config = dict(
    norm='rmsnorm',
    norm_place='pre',
    bias='none',
    init_std_o=0.0,
    init_std_up=0.0573,
    optimizer='adamw',
    beta2=0.99,
    lr_head=0.00738,
    max_grad_norm=1.0,
    decay_fraction=0.905,
    doc_mask=True,
)
Each number is 128 + 32 x the weight over its row's rms, rounded and kept within 0 to 255. Layers, rows and columns count from 0. Numbers have three digits each. The size before them is the row's rms in percent of the matrix's.

# up: layer 3 MLP up, 512x128, rms 0.125, rows 35-45, columns 0-127
# down: layer 3 MLP down (transposed), 512x128, rms 0.0757, rows 35-44, columns 0-127
up35 130:135131109131108118128097135139153079094156136205112111100105136126142114155105073121112149126052134112108081166105211109162170146089132118123168108079155119178128099104175055116095127099167110126204084131150167130102114075154164179089117149102138163098165175131199143096088155155148098140077128102145170136172122133171171133061142142124153123153105112100134095063140167145111080159125
down35 148:148138155152121080132103157101156108115077218140126094163089100064186118114108099128131119146146118109162115175146115153148132157172166080119151139163127114151122143109163119143094166147218139166157073133162112109166095126154144088096123064181103162132146126191148105123143130170128117125169126120184137149094153122133180090092097084127118153081174128087107171102102145034063118096110
up36 092:135150152114104105174106076184143180120091128120160115116107147127138116143125126103164165026155102051130113124129094070122147164169159127087075161106138114117116186084110109141092135139159077094169140117140128097105133114144187163147155138153147144142114097145045139110098035093160123112082115121094144104143118140102143093143172111120186098062100057159163153111145114070130143106134
down36 091:142144127089090147169117142090150091130114103146100147126118147158137103134146130130111144167140114113052150127054159069156143140148145141143130134104027152091121153163107122073118075149134149124092151110192133088055123066107117108163102127114173127111135109108080064168170142123106058132131067142183218136117133082142169147149100121188105094141160128094156150159176125115172134130112
up37 104:164182142117100134143132094067124156160119151178165070199135077116160123146120102114155156103176151160118125150093151153159098207105178114179145156110115129156152172169145082172174145103102202107131107135139117087169134085160150133146119107108101182088097163099107143168101146149101166078125160107142145187215139137109163148092127138147154111122115129146094186141143171189095123156162
down37 111:135139169172122121164096150072162112110145141171132132111118086095165160043124093163161166200111140203085088151161133134172114125178082140137084172108178120133132134124134157104118086139048132104171151098104092141125166103083120128163141155123102122122120079152090126118165092150122097091126092155122160079132119131128138059225135110135072101141099125157105136195142131128145151072151
up38 098:190155078119150150129095132119108078096090131207087128092187143130139118224108110129113133079062166102126113155124091096172148216098163121098110141133148092212130136119128142133145106113156098125155138101133115146082138144130168133125039126142133211137096139112117107129128132153132210146093106124088101119128120135090178137103144108092117168132095136163169153137160105142091190118132
down38 107:137167172107106092177105136079146140171096082128157119101177104096141159142152136064093117111138096163119109173111142126091122103140133120182083109144124102125143140193092080162112161162138105150116104122120090140168097166164058166141191181079145139122079153138130155171143127097122100087166152184154113142068143152116125099196150164139087116078173069119073161192121126087110127134077
up39 096:151201152148097121129034095129144066144086135154176071099148088160111103135167081105170158107133068119165091173145175086087150083086154151118150153155156134147187100161134124128126120119170132141157129075176173112114107162114156100165126158173117140145190161148123153162121139102128133108078239111190088123144116120134139133080106099098122110164168129118145111091149135139136115142162
down39 096:136124119137147106110140142173115138082166075136163112132114156151045093174175128165147089159155224153142134081159141135125130102132162146134102136106131157064118184127120159111110114096081134139176146109141095126099127105107092129191098156146128135161153059092145083221126129134068190155109095147116073075087127132098127118122063133152055131125086149132169143122133116092146082143151
up40 103:141165114172085152170111108114117166097178129138146128092120094133119083146173121111142116141130129121151137141104137169078142140144174075080137131159114147085091118143120106099125085102114213121170146119094187140131088148127118122080165089141131084060190177063105174174160042177148109076093195084113106150122135129085178113126143102092076105154114085161093101099127137137125123158169
down40 098:120055179069148162065141158107124146126085124102118128122144184103119123091099117151097123094114156105093113101131116107189169149084149104148083159094068147133113137117148128139122164129093149135094018096148148098154149127069127107128144166128068117133096083125097128129160134148109064124107155105128087112165144124098119060130091163171181141194116152110152140169157118148149056072084
up41 098:133145098143151146159126123141133050124156153111148112109171141094155096163149171094149126136113094162160133185127121115159081156185198107134083160159134081121128109155100093098087150182171121055119111134129073115100147189092126111100102072145139077123131150146195130132091143108119139132113164150091207117150113053170165091161145147154133076126138137192102161134192166171102156148152
down41 095:094082066106063114107157137149145153150125135106100116137157227118088119093110105151112125164166115113123141132136110142134162125100154179181125053137155149107156176092158161104070136139091155101064105131179139126158182085152117128134082147105074130112091138153145107146100084143202104165140151085169127182118134114185172175143129084169142114114127126115135197116171114107148110054121
up42 108:171148153109145141136153113192159160103103127157119072088137133099141111142118143116113151136093119102064185169123133144092114164094141085114123143172116085117142103084136145094155164139109152112125057177203133088106119095074142177116092169156178187161077113137105152178138102169123130179108161183159106128085137124148159145069133074165145152079132119155113158129168212099099157174101
down42 110:104142113101186173125097116132108137184125159118133143096130074153121125104115133167151082130113068162090124133105161136146133129128181081134108075130128129130168180174117155119124172124128109164152225142118110162145103133152086097122128131129099119187140150126138140160167201150119123147157091091141139198155123133144083125188182084091122054114144168184135164127103062112110168048184
up43 107:178147128144136102136115132148122137110110163104164111160111122132131161142074150077174095125096117146142113124120075129111088185157172180197104136156162123143145080088108151119123095076120172123097141177130113198120092149198161122158158086100123170139067126118165159145048032151148138166177153091108113164131082116160158084119144145201148106118074137176161161116143110098110116139130
down43 111:089107130095090155093122121110100092175106098077045118121130212158152113097128207152124115152165141130119188171199094118095144061149128150116112116152114082138101102129084138068156099087131095130116111129152099121156107093122125176100105158143082096150072083171145171135106091110142096192131122158156116143125109107162118180074143116117146089129123089163191175143149131110188159143122
up44 104:164137154134097160154132134123099141104107148101102056110166109139153062162138086104138113107112122088167084108141155077109169132141109148126149075141108071144092114146165167122183109128126166136100085147136151131187080139185133132173067115112099139087161122181103151153148099089150110102142222103170139119201104150191123093106105098078120179143220118154103137128176115158149114112150
down44 099:135129085122116138125080168085140141140139098137132143116143115124081088145119128147142107114142090128157132142089136119078148147099123154132138089142184175103137184169121097163079095076067148181076141160126072136118122178124128174093169220149088176157133148054167216205106125136131155103099108114149084061124094107068080136146069163147128137151128156161126090143101120146127130121121
up45 096:174182061151175204150107092153181142105086132196183172180159105095137101158130149066100102108154133099107074158128101133106098106108166029144128133103155165151138115132132094100149134101092114116147136141064116090129136068094127144159101095136113139095162158090141109133126169104142153114134130141126137133098114130127134145139152083144048132161207167191171093133127089126115139163112